config.yaml
n_layer: 11
d_mlp: 3840
norm_place: "pre"
positions: "rope"
rope_base: 1020.0
lr_mult_qkv: 0.4
lr_head: 0.0092
Each number is 500 + 50 x the weight over its row's rms, rounded and kept within 0 to 999. Layers, rows and columns count from 0. Numbers have three digits each. The size before them is the row's rms in percent of the matrix's.

# down: layer 2 MLP down (transposed), 3840x640, rms 0.0353, rows 2694-2793, columns 576-639
# up: layer 2 MLP up, 3840x640, rms 0.124, rows 2695-2794, columns 576-639
down2694 128:508510539466442551523515517555448496497560572523436537456490542583555524536482458548643573490507476487436428469435472527491495521462583593515512485572586491496513487510437524441465526540463400
up2695 115:421552529493438440563559517525447467512522447454501494487453399499548596545455435574511382490531449504540362429492573425524487441479528498537458509526475520400453613537435527555510490548507465
down2695 110:489503498479473432576440423467452545512417440593441452512559534487524445605436524475563491560477492435522525437442630500479515441507434558514509531544411533484362488476467447552447504426480524
up2696 074:414458553460485597494476516561495462516471539492587573439476457485542563495472463470466506467649450533476496501507530539464506496539534455472461534548531561464566484523418490456512533521586397
down2696 067:534522543454410489465531565613511510547483458461600445442424435507468467536532549510510533435582411522434495425475503476464475550467465453506471560540472456436547557536575545429530532492563554
up2697 113:467487529436552675519439467512532479529415470582459473561446472543538400494493469393395454578455559497453525500515535473444442527525592430416443591458452549505472524460445491544530534517466509
down2697 114:510501559511503437396430465352535475492447501434470510487451534574499608423493519462415480508554486571494538454536429573560474518483459561439575452572525431549515435593532534545507546446523502
up2698 122:425485539453487464517400532555468459472479423547498420512503432452435509571456538521412499484540546517529527511588598505493493634502481468445525534477487558444582564464462512449554391472494529
down2698 126:484466563532403496503456349492529516508484394462494465552532520438482450511518484514482491471450528514494513519492471509483503542428508473559467534467521516522461471425504482475523459540465552
up2699 144:529432537498560397519450553519452452529516510439492568402526501473517607535501491549501434435536441540458473357409437472451427486565466476495444483491477447499471505417543440478496566475484428
down2699 147:484439439501560441514514541587483515498558504427561505588484488453491522479568527472442473458493494571505527422508421391511455519419466407591490504472506461529470512505458339638502522463496485
up2700 067:576544442519519465477460525470544510528495461499555520520553538547424643460456506562450505624520528440535482560551436479495520487480472523543529462507503479491540453514543497505503482527468450
down2700 061:407508493512521501483464442542493515526504449510570492492480497472557533541545469496490469566552498513415372495439472552561441509601469501510504386491506460448560377505512561473502453524528505
up2701 100:472516479576610481505536505461465446500517515480532454469389425507535582572610508536503460507439441399458491545474534525424519477549521529552528547494483590529497455498465497508503523400464638
down2701 105:465511508445558529600470566493471474462522439575379439547443585516554501509487476413493548455463453543531549535557530496448442487450481555456513484498518425495520550487509544407438459548519474
up2702 090:559457477534417511477511473648529475625609528558484430521556521521501564424494526487442518431411521540470445470519403534430494497445592436520571502509510558482421498474513441517445509462563599
down2702 084:632581474584477420385563458458604457384612477519486521480417569545523669490524607482515448388427443455515488525454483555410485556599540546481469593475583592444427452539483368522511471556512551
up2703 117:450424500569447537502458477527567441548485516564592571553554474561609566477484489511518503416480525477574533469503464555496535517600552442435455470512390399540492503426492527504489533509453539
down2703 113:503490554448474441543413463516473567490499524545601520551426569592508552421480506504451548425500516462504506506485476548551412481566576512481542426477450481513565517420457497511534523474561540
up2704 132:491481530538482478496469537491588420445454515436424572534505550403468462528511432643476431518529514459408519451450535483533466476543433447483583454548460419490565535503471469465490533527436526
down2704 132:475575528537531535534402428548618529407488564541494485397457508433496521526528541427493398505471536631476551538575438472438541482476453479490569578446536475566493488439445573549518524509598524
up2705 092:515516450575444517492431447530499378557488552419426635485516525518514547456530489512552467457533538459558540533459451503533551548472484494453516440449463505512443550443500444474572571539480491
down2705 084:444518492562548572475529523539454533417579454561472474442504521521542543497445533474502408468496518461444482442469535528410476449560524558508475448456520516496457479487534510440487593455438547
up2706 034:481492555543476427520529484498555583518458455483548450544464449466487485460508531498471503458509396485436559416591475578578519448502516509626478534479531554552570513474474473596469542486498360
down2706 031:389509511608556502453609516545457480529423414547528448468457477497520585553508552524501544570453502506531509428530502403542493492535452545447508552471537554512528577498556503511579490331538476
up2707 141:468468454478472507495597507468595473485523525483498575452462565441490451492513475444502433506417480487447459529478484548413520514526587434537542436534512488528396445617533520521462542450552487
down2707 139:483468533466571432558457395437457578515585493424438422573510458467526527500568486529547585499565524471417508563420452518447402555414534460560566571585449478587458496558545381521421423489417528
up2708 043:538460464502523455457551586515554494503524580461463546515526506485412453509601524465553423509403470509534501438403490519525482503544487549479465513478479558516493527495579449547541522389407426
down2708 037:432408410505579559538582517523556523574483427465422496575522454511442565463444480582433490562427582547587540539531462520490443511491480485475574529564516430451539434449525490513453594563495482
up2709 096:426430493539494538471521464471557481465497541462429418509590427634556532494501502491473495423429456432490431502539523518578430476618486505476483457511458474542522507460508588515376424485427523
down2709 108:481539428417579525396495531439508498489528518503371538579460442579593509452515510447561397412564505370464591544530499455449533527434426569530449532514548476502594502435461598522424507499493448
up2710 132:472466595486466544435526503470475456511482479475415523513393532458522443473566668458602517551462579507507524493669437542478472545491482482461438491481578414591443438361469402528465434425512493
down2710 140:440488452538540467472459536488473493442566569481519562471489463592632552552542492471545545550469443513384500588532458458528488495567538528453531394545554431497557460444482562505507439481444524
up2711 115:440477546472441525445564519468459500539469563466512524443496490565537429530525593526457570450481529448390546484542525487490520464432511535530561478502468434555497460469529529480437512542530490
down2711 115:542532442404466507504529458504482525498515600483564554541570509522461526512517545506444427533500442563562481451494463513447387574393410488475571450510556543508530479495522446512445518479589497
up2712 082:538562456484435468526591534537519525448453519520555436469441468499478498483544548571490459528461497518349423505593510394465474524461500554449569467412536543507514455518457540563520492518403561
down2712 078:441551494527450476475566529498490533549424496505453495485446561491596432514554436443532487469503545495485477527481523565481487521574574412502430460452552518563558513507433502493415466550476511
up2713 146:466442503528494565436534385428649546509494515549522517548456495560396508483470407476452512457498568493453514608530447509495403448505502408544461541514469611455514491518563480482432531505557506
down2713 145:432513451446516521543511399550542518458449502523502477546448535487482437525466655568533529510525453520541500481451479511468521499525513405574498536487492499527500424453557442499529539527497533
up2714 051:522482476565459447482512483547476460510473430513475530380475547560549571560510481473540502406480484519483512493539601444493496531524509433492569483481475555506448518528414440526549466372463526
down2714 051:490527536469474501513511376480445516526530439431524602476531524445505507521451522576385509493483561494445496545466524506485619441408506460467511471492566448516561559507450435492426510559488524
up2715 013:465475512528529483474587430526550537506626579350595521516560491568467375489484544544487516489448480482496511510487415502494435532499497483450450495467410406547502589452537513476443499480483553
down2715 012:535541555489606518511487563460479387544425496538551519539447532572550400533564533502536450523569434444597525562460519454536530457519587473535499537542498535449588557448535546474392558490476567
up2716 047:504449439510506521523415484499533577537518453454594526562483527525487504515477458475501478422591474498526548430459579537489528473534494393522404443562430522374511527478489433499453450550509491
down2716 051:513542526540589443482492515420638563480537490521555414451523530560579484523416490495514478406519544486464492470455491527431512474544431511532542525570440411469494644462452477488515462475516590
up2717 050:475541562584483557508493425505453478543467430492578506446379560511441457547521478494541500549512578536517450558396503570523451505573549456533442532493508571490473482531520516578431459422491431
down2717 049:493490555463523446502466589516322536491474540492501560548493518500519495504528539543545483476552579526415440492519622601533571535530518426540442523480451497557506449539522400563596413514415572
up2718 089:487578514472615558535554532449422582615510485477494458491467452481542442528501518587549456475513438436575446414481506495544490516496584466573478441550419453456481539474529468449409458439524507
down2718 077:517574487398503510514495500564454434566516486450515497513484494498446495492550558539480508469507452501502513539555519485493538487519468454514546519558562620537558500512532528505472524484458420
up2719 121:549568413530426473445491456422390456413538556548487480478405450519504448549448485529515507569461427464472541422512467443526474546541457456561551453471473480496533425576536489539441553456462528
down2719 113:503496552557584506508526521701559503435541564477620485510478521471478528428564471583418475495532536499550657527438619549431514555485507496417428498477491551536484446532535523511551491592504529
up2720 027:469576410467468560528436471514528521553481494596428501478525492456358536494410507424537442493509461459381533459537478471418458373473548505444507456479557513527426513505474471502438516505496609
down2720 025:494554472533554543461527523483501516508456478439501476546402500470474547503489438537404488540487450476512488470458489464490525482458526406439471484595462628510473476407468570526549451472471495
up2721 016:486378504492510423526597442511578519525469512588478441579447532536538469455512501497413467498522449455516530503447501551574467570505504424498504385497459504449558473483480394567495491516462430
down2721 016:519481512557467507377486465580582468417485471518546563534469473425478486534513496495521506519449489488514451508531487555536441549413439458574500469595535507567476508519580560558422450477535454
up2722 128:454499505507524478486514435511484533516486511435427520499550527531530442534541588476531514508514467548493395494444529527520584467488565509499525547528570453422520449543513450480502525501426525
down2722 142:509511445480555451504546499497546568473448543554564535585497509546479381478477489456422498483551541497441561518374587479475505588516658443505461500532519540524376526520478481495528558554358497
up2723 158:533549406513540506498510546517517471466488407436464445561433509449591588565443435500515569440491460490487449434490509481470428475510386529500490574500415494564467589533466491486482405508615571
down2723 154:571535427499479462531433419502494500545576592583452512568492434468575515545548559412465546439461452497520503537567457573514568548457523438483451546558573427537499492455496441576569534486525599
up2724 104:525514486492435475496567535543544513508477470546477571486533586543481464533524592454510573503437429446522424537475506520472486439484556416509536385390532573507585437476542428471568574544524485
down2724 096:517519450472450533448508540536612421510523421537548566478448401522449494539456491484442467516595545552505535481491496516457560619478462457404435512517484467551479542475454506451486417467519499
up2725 035:490489487538454515502530503492508516485555441494412486605551517407546502526565551453455418596475523487580457521497504522467504526483525497434599493521470525494426629474556478570576548550557496
down2725 033:499552480523446430422489491489556546505442487432519542490406512439491541488498457511486432532514430460422529559430524495432532557526510419480563512594431351483405556545532546509564457531509562
up2726 021:485471422432551552507421478537482662517450520508563490507539544548587501490391549592542538455566547596531521509468541548519526491495490385524424453486487461491464473550507420501506543600439502
down2726 026:510533480448608471503433556445460522511485541529558426487506478541540543537503493561492522534512521439506544428448494473447460450554508539540518556472537432459463485449486450501421497501502546
up2727 133:530515510465445551560514482392456532586466419435597508530503554454533457535472361552591441514531524431484473504553567493491526452466397511546474459466490514493424514511448518572480483490401480
down2727 131:403490454561448509476385484458471545538531542596490530419487507439525499465566494453529550444561518439436474465502434503436464461525534536467517493475501477521454551479453442514534495453497531
up2728 073:393546583528511494524588528465543445511499453501454512553541543482578513500512533428590461478478571553381459372466564501560493500549505534518503453541565448493469547506476564551511378502441487
down2728 067:379488556515578546500589528570593505570506404542622417504551516522521565530489444496475398430505619457505516534503537476552503451472492409583431473525508460427502522501448551529483428551497559
up2729 127:560541491371462437593512466489458592503579502569615479407462401473511511449352402445521620524475536553489503522412572546587499499581476501477479486484478488510536453556500397536496468449514533
down2729 123:476478514533484482441499573438505535541634507425572465517354620568494468502522450487478457525498502546597408417472442567505477410459493528522422503518565467442558570542501582440559510496503467
up2730 141:521551492525444528431443607512465447626446500449485499508540497443432582550474601488541470491446448483558536523644507459424552524362590536387417599527471468524494569507530386460452452452443483
down2730 145:443379499464505523583505530424445550514467483547545509472512534578498466514562489529511511512420564552497518464458548552479525476597560638491485482479529430429418518535508524527410508531459518
up2731 098:495574482503517561569555517533476467567503481538459431527535520583587570426419528497478507501549507494474530559551492486439452467528533516573432564463581597531486490474500503518618474452439463
down2731 090:506580550466536486500524432447399468493501495589516477493520437476463483566522512504535513529497562505431474498490532598510633579478497492485610445497499442519456520475555502511417492523503537
up2732 161:455458502542487432515502544451513488473376449548458433438468484468504522417442545494504474493530518467507489551494529467547441573459597548583497527463474526552511529498533550452457490495477579
down2732 153:474490501428498498479437498557422571475548525468484406512478425503497505462457475517514520478489528490578509603527490527423527480501614546576586520517467534539391473569532455549590474526466482
up2733 159:507503562513525429468573420508477608442487513503524447541427496501439468523356386463421550408506416475554400409524527435510468541457491510539425479556507559448549485570453507417492453563484415
down2733 183:578491534415493517505517529480478456506479501627521553489506482433524578480526458575533561489505531466460376447496528524482514542452564524451560525474430506359505523531494420429514476530536514
up2734 075:487505503466463548457535554574551553510526532588489432454471492477420408481565481529579624443524443418378447498441470543524507515491369534487516494485475463486549520628480470563470415521536464
down2734 074:546467542442531450501458537400521480489527585577520553535446552478494511594465481465468501526543477550458590444447538606455445549515527467501542430489595387529519539470536478543550467393497533
up2735 085:424573549457457630512509532552465525430562488538539529528508510491473437490513548489528490528443558481503638556477351676530473487483479405409580472475430535509488569511455476563414492471410552
down2735 079:475586502427520547478562555461504435566403539517556458538487536534520408490474418499542482479537592551516570472408502529522520550386559427473452499508487600577550524598558420626450530504493491
up2736 148:486543482566510496568491536417480455570557485519535459497533529373493487473511430493464459531495510511478505560528506448580561434391467548473471470556568498494477462570581386535396496421579558
down2736 139:471461444510501454600461539647530498489499522470471576524474561539571477442455426582565490442453469433400410424482382522448431442354474533514549470453515565420504421518512457515488431542402475
up2737 063:415492446569486553437563491468476576436508503560461530464564469544371535519420511547529482443497570579496493490409561444512551426532534616511577501545494466495474556590552548510515463408443489
down2737 060:469498535504414610552507512505517545484466488481573445513528474515569543471476425552482436399532535492417552477517450494458518450526516485497565525464546419485479410605579451499507520404408551
up2738 044:540449555502462551518542467667482420503428486512521520560569466547492482512584523562562491510529518514519500508509524472484533521546513497552465577494500513555488505558530461505545481561494574
down2738 039:500502513425465540509474542402458583440516501533532591512493500510464497527532570662445563536504495482485502504429510435483433475590494429446451498391520465433478408436542514478451461431515570
up2739 047:493486412546410511473499543423423500536459494433480548493503444502545538535479541429531551490475521522465471507545443479470458417493536506496513431493530533555502517499448439549491486402382500
down2739 048:474433419516416564541510525500517438501510499403557537480480527621452569537562477524507564495438501508576480566520427616421395501563533480435464473363517408488477587496483609454565420445454518
up2740 045:509539501438522475526576523530452511407491469464432490525525536493526552512553502517539464513435581510539337489473441550459469505520529445426492414360508499507470549526506559494520452571520435
down2740 038:445406480558501584483562516514533546538525525452572423524433472565459461525472608488473462518455500330533485525433509568482567498476423406503538514570551496497517524521582481461434487478533511
up2741 059:510430553519501497471491539519489482563494440573529542544500500523495530496520494403573414539478565443531443515472487461505489520468521485536462427516402445499474601492548448586501496499472513
down2741 053:486443629467491599602470472539577474516542476455489529546436449489472491575545392559621423561450528464545495656519578460586432549514595548422512404598472400447509422458454470555477505482561466
up2742 112:543417463414509444506457489503616562406449431513472531506354457551510529505454483426537516386585473477577513521432387538511459451579503454508546491458466495480444500504496479493560476493468426
down2742 117:531447475524473492562604603399504519570374519545506552391383481453466502525536476502499537479578567568600433615502480550550523420378443435422509456452453471567468468490424408590546464488385441
up2743 159:457555468402438417489352562452446521502411535397498442538515485471504532505449408532570524425502499505475495460454502532480447575517553476584574575433497487455499442408472433423516460530555597
down2743 150:582502525531457435492453451483560515502488499441461504612421535466485476489549395470402546452491578510485464519387634554539525487492529394514484469436508501560501399535547451498532468551488575
up2744 075:468556531553431388557520445535536531583581491520503640505518523403396377461596477490433514539554486435556543479480564497528499574448447421540470465403447546492500533564495498542582490520595449
down2744 067:499587549487500481512613532374516428426549500490549533430482483480488433509568518441502468558502550465511579414477497486401526470555454531472427533441556513507558410425523467573492392491412573
up2745 009:477520593476511596524591456454424568594533495418487488489499474471557573451573464387534389446469576455556579501406551473512523493528457505464471518519559501556501512498473467385412480446462621
down2745 008:504571588537504547487557449513473556423397549512463508504471453467465545479524570585504517486540561448552499575511441507482509612561507463460501517576446502396571494416554489543611577518554436
up2746 120:570539495428500509519484495498491496585530569465540493482544421572564475522481505533467478507581491497495443470527520601514519466496511522481477388520473535522519579421509497528565582520543492
down2746 114:496478507515487441512522517475406559554533599471439539446520597474472464452463538469509511485497538451568511513525527425429549506471457553440477453517530418591557440471513569531580541532498546
up2747 114:447549474464549475533539483460592505530567538478475503480503390408511570476538457526447381612501525468555407405547584572503464501559484518570473498356521576474482496488411512466450548487522540
down2747 110:528562499545484616424471484474529458557535454497430518486480492519491449502533480485507454618515450474480564524579605548526579560537482413396540451468621553550574403509631521477504463438506491
up2748 120:396477507429473430547547496514448529530423513522497494511450536471562476435436555513541562550467402513583580551536460434657480383502555432458451485538512523486511621466506488512463524395532528
down2748 129:565525446514436492465515508441516432539429512510472479443403519442525490475565565468562584479541527517397532472604530402524466451558455502547437480487523531538479527392499421550479429413464443
up2749 079:505476462439446568482614514506582494454461488529523457488587497583429540383490510588439519520520515433468490510503487540507467482564542459557571559475511455425447552407472607480544470522504465
down2749 073:518429417486548576458562507409481484574489455525428454411570529455526515514524461461566442445490475491542472528423562446571402597474452488528485511539494415512558525447580470472411492440479472
up2750 102:488485465458459496535499531595433343496481443441401435426553467587518535531417548485466496443500473514540532532469435464481433586467545572482533540477581471459451550511531483459511577532511439
down2750 095:472476486560513371431469532521477510455556496487524495515508574557537516441562641450469513509509514518559508556437613515517557474513489604517349524520488420489440516517488494478512507524500533
up2751 101:482461562488488466603458429441408434485582420508555495582506505580556505459572527471464493498454483490406466503423584623460513417497603407499527580558522530509518454404443477561485509421569475
down2751 096:430560432499548577484445569442440429521462516560493460480464477610503462491423486514451430539448459458529545564547533465571486466423494421571505464525523454530468465434493551547469518562534548
up2752 121:607490539508502532507461579417427448579466472492593475523459457478464555529515545536468523490504487447503455421523555595539447492445517508522500456517604571516640578438522521582494458473508540
down2752 132:362499438462448483432440549457505511490505465470434539580378508492488473563483522486546563569437555496473513552465412521454518512495543387520609498581531503501519408496571538515491385542538458
up2753 102:482533443561408550559404494559526375527491521449492496559469536508497553507592513541504565470458430571528466453494513550419422469518458515484432471510467534552504582427445550478540496426455508
down2753 098:510575398465504505494462499573615554494496472515490534455603513531459462615535564455479537589545468499504447476566465502546521481523407568480423509618501505544541512379552491441497528433492566
up2754 139:518492449445523528542482601405451413450432578531423491469512531473404516474525409502584549478528495556437551473471541594539510540390555463524542435464499450523517605516343502523589518531456553
down2754 146:509496465516506457462387451564489430429543511556482444415534622511461599518413494474478455506464486543525519623523460492542505505450487499512555528477540496480523545503437520517527532510547497
up2755 147:500581511456418465507495502462514608577532487494536504525462566457460493528529438554598486520455461481613468457499525560451436525412452511574458528486475489453482513561489548554533499515550571
down2755 138:508454463453477466618483487477535442577484485483529441568596375422481539567465525526516540462516517513493504514449552462555507559562477522554597540543537512499574514457511520577472534592540500
up2756 084:499493574537558523503395591504562530524444500498438536408401516476459488527480502591472508415535507468480478523547515515459491456512371498455419534598408574493538413520440538625485536489557452
down2756 090:515514427494450584536464522532580634536471489619507538526411474466495558531563496527467494510554495521489458574525496438421522456472421536509465529471498451548494514543548527487462503476618534
up2757 088:499441433490475526495462544505439464556538517504539522480449436536494518597510534559488513458549472512540483528509535455501515517552482442479493433586524516476522452469454504503501455482482562
down2757 095:574524361519506547512516529539473552494534465520425520525412583499528578466429551476480454531488517531488466534467519467570554517537528497466490549556506538550651501397524585510481492463481576
up2758 131:503463401428517523511454462437458466513458505502563502570528577479476457596549470534519490491585450522522381551587523508436499471414478514508508554555519476561537575568430503580522481468542546
down2758 153:565528589495595474501521576527549543532504532474556453526473472482482494512478532496493386463487508479464455428478408515523525550497478430588560473484555455511478531425420446546462511497526586
up2759 130:534491426592459392451477428409506519427468519490597514494529436473578513610548526526639470500552547515493428512582472417578574441535525524517491499505422499454534520480505420539514568498445508
down2759 118:458523531617640573527538458533460583487488445540469430448528580489496488426510553550499606389458439579566561511490563501489411465449583613568530540551466520471462437501569554475472502551514412
up2760 083:441484508506520482519547500522451450475531536468513499370647500445422591480540507586452461403501476545480370557516503483466449554507534528560562541530489459481471573469573364481523447526484446
down2760 079:496416418463548538510585448456500593506479484536525455423623529442431568489433572437469503452479561547440519541585465477510495481503566524466536500467475419491515465521543476438471488556531479
up2761 119:495500494487452475618491536494454550549474490543503513557420575443529467460478515462532483529467423542594550556615478527528494466555564510454482527442505488503436555445472593515479474520602488
down2761 123:449441515533465578454506463479524500559549518485526433579504526457560529520593409430413600370512448482427424575520435475465480501540479493454385519438489489501491628394501528543546579537459453
up2762 019:536548417533507505482535506490495536565505465422394496460604497549381521488517544536462437488497501498566528554430529522461454483554398506503497465409526438542470545437558517494447474500448554
down2762 018:513520440516523544533527520523468524485521521499542540392589510459469551476574425454556511521451439469488457455531525515531481427565474367524441488478477533421471491488513485422477545551472451
up2763 115:514414489581559455519339552521467480487572481465448503574545531548542488495446557507461554593494569554471403498501469410487461533536511541549520441619482518489551505443516424581545389567467440
down2763 108:448436454495549460512522440503507552554576445508525491571485508468525462471523515415467535474431503469498437498496584486497577425471573522547483425487534446530474468497433536558553436492577443
up2764 012:473526495493553381506463405505589555488585501467565547518516522571401428485526495511509488547534510473500472522566422521466523477600487409480516467448508550568468449471474479452477510602527567
down2764 011:483493529494499508498468432499474604497511472530496540473444479579557530519491501552450561480446582441551444423490445481493427604500547547516489560538549476445549624447503527501529462466485560
up2765 131:475563529429437514510552585534529560503515514541595472467415457472531504579527484517469538404559487518497530453523447544525483511465490524490479565544517527404521592587509504520465531472543472
down2765 147:523553589494536479471483542537454436462513486524521523498509483519450524466587480503561531396610553531419523490455544442543585569486380521514508653545511521581470499496525471480583461520472610
up2766 027:500486510476550511518630552434330561473487473440495526364559503504518436482546532444514412524481512521528449510420540451482431459519484511549478519580503565502534415525510584494483463511410695
down2766 024:467495405446533569571579468560484545499481490467528460446515466506460504488465500591489450492437506487460538502542594521476499440562458374504397540470477426466471381445541430453487554515458526
up2767 064:482522508534551542529527431466427530547468385472539420463488486484487358516498415484446487540545523445442429545535529484493553394484466498582466503494550480485505541457528519489387559424512497
down2767 055:484363563468561497492518516490457533456477589451516524458553503522533497449441552432520456469495513498532442482554457435489428560474465610484428568553402512438516509530455552506554496523547468
up2768 100:530514528534523629535537514474479624480472472567535496481529492538447385487415470418488495453479522533505535521568494552470417455495490432493516513503456407442421477481623475605417529475472456
down2768 104:492436561512556566435524591484529469468506518579460542419538477532485534480523445516546554451515426497475550453486519493511525503535496518527501528511432412577526460428517506487534493486478549
up2769 114:529441564524572455495538468481498571496544463475453497548505525455531511465516459485499495511477543518447617401484493496528523498533400428486413494491420555477520486447554523433499557506480494
down2769 110:491515546542546525592452499488450460512488507474463468538521590457474532584443480463506540538530479516537477565514567529444477553526434549498487482431474481441464480536365451439487483508474599
up2770 121:493493542547525584509561501550526398482471554475487516507570541455476447489539450523540379543381488410445438511524428527487565453386467522514455521541445508437452597536480412481518481455449423
down2770 120:436599479462506418506514524459436499538519364577516451543509475519556527464450460505539427515460472537474460452479569528484518530527538460507452457524488417554573483430473443552520390489508538
up2771 098:426346627571500592444515501523588409495601568437528597531574452524444520461515563507421450464520469497478527543457510437571470491517456581474513503557494414563547477485467463426573389524616514
down2771 097:524447596544511462465544431448531457523471545520411526569536546551516451480406449568521469451530493570498624581495481528541465559514460592530565436458470553482514410447472642456475548463390558
up2772 110:492484578513403498537423529503479531506458415527465520549534545473483476548564527658449501434422484481518438571463488521453484509439508554531463386412522462445505635501522527531431537456463422
down2772 114:494474513453392519412444491487469458452570583563511494478471434618455543463541520546450574569550442490452564526613431579496561515529500500512490487511514527563493495461452499577481465375537499
up2773 151:511467500536468568486393509537479530424467446536533518437582428508507516516529486559660524401497458479596400568496533578533436476464617462498527540495507463466468647484508564568509484496529484
down2773 172:475461512535486447517497601481540503490503503483562512412522556530485480503516470459412447456505441552634487481490511521502572549480488512566552548550535544527510578592571532444469473527402528
up2774 069:453459488502457583467514468461477543484514506517474494546526506474567565607469414524411531433472599431498468515525542508451496519535573584493552449497487391539561475469477538471552550413467464
down2774 061:502510509534439540494512459526468477491385513470516571493484485464542493518435570552526508463395576456482491473484542476437490559521477533474465466536495465478566489448479471447482509433519490
up2775 100:505459500475399529567459585506572419493465417528465606603593432507480483507438569537551497468528424543430552431537449502547467455432469485457470542385435454540460440443511445612478465434491478
down2775 097:432482555549497658452561544474518554524512510539400525487554498536492474468514452543546541487570539509469473543421491542479483591507478613456473516490448563529498515530515542544480541406539501
up2776 130:456498591517469535461539547480509424444420487535466545544406509468511474528514484525516615444560488505483490573488550525565383452598524532422457418472476423402500483470441529506539575508473460
down2776 129:479436474594474521580539537389507429586472509538387475423516576514478410538505558411522478531508573461445483503473512528559580541489480549578456437440499472433444419516541441480567498490510492
up2777 128:536451506564492459590492487483503406411456594538513448536475543475536564452525498492516520535450517487545620558457505433499544395518517496495489553488505574550421606530422429562494400534554518
down2777 120:509441468512529386432495496473479482501560484550423542519483536542525401547516486498461474498454511526540564458340544518424518425403586375487499534584488414535492465483515492518492428518535601
up2778 030:505471555504434395554428520541468446485441509532473536499415611432522414529431432507507496346547474491383553506533488466550456460495486477537449565556451556451563510488515548576508479523493553
down2778 027:474543415381492488516491458449498463415518482495422474451537568522425492626396518436511494473572528511554447494423429545484536416438556537463485510394513445483468446468431499454440589476523561
up2779 101:481537535517546457619449496487472456549372544591516446491565501495572448611504478410457432517456410493480540545428483450459482463536391463541476477478387533514507565512498556480418611477528471
down2779 092:531448373516423381581451461494587507532432513584494425431516497481542462512585497472507501616457547472376582444504428524445504520473416486531501581472494551472510523459518478517490673430514488
up2780 129:545515453564542586417517632429392478489499508428538495505512467546547390497449498565612533533509563553523500557493461479452509452459485521520486483605551384530610453426408559494469509537509488
down2780 127:449478447539525505545423490619470452532484538530548546478537446464562375549463531555543465555461549570437517494500519462520512541489509470503565559560442485501537500541563490466496548493457500
up2781 095:492426443529488518460472530494522503513516503445598434542560486472485522490555490483542447522627548479392537470495499399516455498447530559541479482479545513512513474504513512483405461558499468
down2781 114:495441474547448503545583535508536464483484457565557457503501593517421436521522538457477513487621493523483508479513525451397616498576518607474515574479486522510603481536470462496488496568478480
up2782 115:504482409506503585558606556550509531522507512461473657511498459523532464456467537438435522481428550539382637620499419501516393442489578546518443490520512543559498539465435442503615583538518601
down2782 109:520522497428558514479535485517578566510567538459579541560472504491528493439620451493470517471508470479464492547538491542466609533541613491439424477517549452457481462497411570484552562450536500
up2783 086:518430467493554464548448539514590483573526519500498430454485529567455519478574532473521566547523451450469450470480516533449515444555442488527482634560500487513602399621489482412426460506458487
down2783 085:520490409557608460479497550512514504600468438609505498541515452575460496476536460464512401537494536529498518466454510522449473542494485496529439556594499470559523478451501487488494436498429408
up2784 130:544512501545579506486432468472437494423584487523625612624590499591512555442445473525455530496457563555523597472439547516452449527445522528572404492464550369514591497497555568512499525490526534
down2784 128:482581522561455492502531497492494503499566582508500463483516487473453488497490481464542566461516525523515493521480433516465532499510495583524472504545504502410566471431535458513508513486535533
up2785 015:537537571456464557476585494495481503553428422447463431517514448505550483474475453482505605529543615466479397443504529557523469550515477579447589548488546526528473441460454487366481569532571523
down2785 013:486496515375522519450549418527453548509504553489496483463547517475421490483605473509489527486553620486521466502470446538502511514562492535514551545563536591517440480536564434511484527567439505
up2786 073:461536568473498561488487437446470547454470459467552443516526554543473457523516523410508458464497473498489496501515441532496533505491529609499520481556438426533536537451507548547449455499491549
down2786 070:425481503491468568488534428508502440422423523467597461498440428434438573473548604501510460500471471490491482517476480523549602463520508558545489523553392474490566475491500508389477596517384515
up2787 141:443443526557479531466464541585382471541456450437449538528546487627524594593543531466551463607497524385496517522486528609507557453464505502506390458533512490479603499535466518574530530543516485
down2787 138:485513482565445533486503445508479562567490483508538580485559474550656523523386412502518471479494496489530444518412518549469508513530474500547520426500471438500379531481557538556541478595543493
up2788 003:454548517474443561510428475529477546495383424526529465452475510404495557517588552501567459530477566456506482498537504531526518562484536543517437449443558485542538503490496551478518554430506573
down2788 002:578502487499470538500426524443526398503538480483495509473471478438565534483398406463482507502455461485497449436435481465504544467519512578464523519455535514467551533461464442409441485479464530
up2789 099:487530516433421545443526479446387503480565468502442536498441490499399458442508515464461494502461517529487519563460398559563511543567477490422542514490439483355639488392507532520536444492532514
down2789 093:424525553526511502483371411536489525500505454506477470531497478446495534425481451493486424430501552500614424461475562500557517524458513428451452519435537531635525475522554608478515537505560548
up2790 114:583587590471604497672522481478460491587515548486459555487524554498580560497525456511538484480437489572470451513490473463467484567510542481464477480469527483467508543485498500549506458515518482
down2790 121:521533553520492451532554520526581481494570561487484484425516617485542507446486493558560415491612514536482502573383446577485451490491472524511545462570434484515574489556401628496531483579500539
up2791 031:482533537543420465505540574518613461517510425600456449427469391578488527472483432542472457462568462443410639519486544382524465467492481478486534510511551564534555457524506496570564505462498534
down2791 030:443551556556485491503519530476563556562462467482466481495546586476480564506556572461493423487519500544498550526498586506460484424502434523420448460412439487460483508491446514501530555543528505
up2792 093:498573544562560545602474607516523387521559574577517444486406523519408577534461499519488529491515474545564481472464577494472446498441451518464544474390509489420524483453539395432485426536501472
down2792 086:501483492489559572590498509460617473492531511591507469539442542520523566427527453413494533488504555505512523448637534426523474520469483504510419456457527460517503550450410574563470436516419433
up2793 121:490615493473542504559555550570499470559552465494467518480469531511532538483514458457547501508470502544499513546481524568493483492512567536425433522514532490467525449497487533437464518516452510
down2793 136:524507432523465525520555513481496440540535394447425523563561449582487496511506484455537603483544484549504625539552526494537573476488532437568498550471506485487473567475419463487456529460483564
up2794 121:477519529576563506492431402483573541519459457372488476483470540492506410445487451601492394448450481534561495553498576436499574453441463530513393494585476461499523435440454529391421508473501527